Weights of a small GPT-style language model, trained from scratch on English Wikipedia: width 96, tied embeddings.
Each number is 50 + 10 x the weight over its row's rms, rounded and kept within 0 to 99. Layers, rows and columns count from 0. The size before them is the row's rms in percent of the matrix's.

# layer 13 MLP up, 384x96, rms 0.126, rows 375-383, columns 0-47
092:53 38 47 52 48 58 57 52 60 61 55 64 45 35 51 38 44 49 50 51 47 39 47 51 55 69 44 57 54 39 25 53 48 53 49 56 50 60 55 37 53 58 48 36 62 62 47 49
104:62 63 36 49 57 57 39 63 58 47 43 38 54 41 57 38 45 64 60 41 58 74 41 34 60 53 41 69 36 49 30 44 35 56 41 46 45 68 49 69 49 41 56 55 59 57 42 37
096:38 46 42 50 72 62 42 64 58 40 51 56 39 55 60 69 49 58 52 39 32 57 43 46 54 45 44 37 51 31 46 47 44 54 38 54 49 55 51 54 49 73 45 47 47 66 58 50
086:69 46 59 60 39 38 39 52 59 46 35 49 51 63 52 32 61 52 39 39 54 60 38 43 48 53 40 59 60 46 65 53 50 31 59 42 49 57 49 30 46 62 61 51 52 61 51 50
103:48 45 40 42 60 66 39 51 54 51 42 59 62 58 40 32 55 46 56 54 41 36 75 41 43 57 41 61 70 64 60 53 40 53 50 55 65 62 60 48 69 36 61 40 50 56 65 65
091:43 41 43 50 48 47 33 38 43 46 41 41 45 46 67 50 48 45 64 48 30 57 43 44 66 36 38 46 47 41 50 61 53 45 61 57 42 56 57 46 44 57 42 35 49 51 57 53
100:49 49 41 44 38 55 49 50 47 51 45 38 46 47 54 44 74 38 67 45 48 58 33 53 36 51 43 71 45 41 34 53 31 51 46 64 72 46 50 46 50 44 38 58 39 56 49 60
098:49 43 39 65 50 50 48 67 64 50 60 44 52 63 59 39 58 44 72 63 52 56 69 55 57 64 33 46 52 54 55 84 38 60 33 57 51 47 71 47 44 55 57 43 46 54 57 36
101:40 50 58 42 34 58 50 52 50 53 32 75 43 40 61 49 54 60 42 45 43 40 55 51 45 40 39 55 54 53 59 52 47 47 61 58 51 63 55 50 57 53 45 53 52 50 58 48
# layer 13 MLP down (transposed), 384x96, rms 0.132, rows 375-383, columns 0-47
098:44 56 48 45 31 69 59 45 41 68 47 41 60 52 53 49 53 68 56 47 58 51 56 68 39 51 51 51 24 43 30 47 64 37 55 58 41 51 44 37 49 44 43 64 39 31 67 38
123:52 54 42 56 60 44 15 51 51 58 61 41 81 59 49 58 66 52 51 42 46 57 46 50 45 35 48 40 71 59 36 48 35 58 34 46 61 51 42 65 39 43 52 45 48 66 38 55
093:46 62 51 56 46 44 50 48 71 59 45 27 40 45 49 48 42 60 31 57 31 52 43 61 52 47 42 71 41 32 37 65 51 49 55 54 40 60 57 43 50 41 52 57 35 52 61 39
084:74 56 65 49 43 47 40 45 54 56 42 42 51 60 59 35 31 46 52 55 57 49 60 65 60 46 51 60 43 23 43 38 52 50 45 53 47 50 51 38 52 44 52 32 45 64 35 47
110:39 50 37 54 41 46 29 50 51 53 63 53 60 31 47 30 60 54 41 57 56 47 52 56 54 46 43 46 50 43 39 45 49 54 67 37 58 58 62 39 55 48 35 54 47 52 49 47
089:61 49 54 62 37 70 49 38 51 65 49 67 24 53 57 51 45 54 57 45 58 35 49 50 46 60 59 51 51 49 59 58 40 62 35 40 44 36 46 57 53 51 43 49 49 75 54 58
094:50 62 51 48 37 53 47 67 43 55 38 41 46 65 51 51 42 60 47 61 55 53 73 52 40 42 59 30 44 57 60 54 47 72 49 64 56 55 36 39 66 48 64 35 63 59 47 27
100:48 48 50 28 42 33 54 49 44 54 51 59 43 36 42 26 44 53 46 56 48 31 39 55 51 59 57 63 53 49 50 22 55 55 50 54 54 64 37 57 49 29 50 46 62 50 55 63
096:51 64 56 63 62 51 17 55 57 53 45 51 48 50 41 41 39 35 61 66 46 50 39 45 60 59 33 51 71 51 53 49 50 48 53 58 44 46 45 25 69 59 39 50 49 37 43 47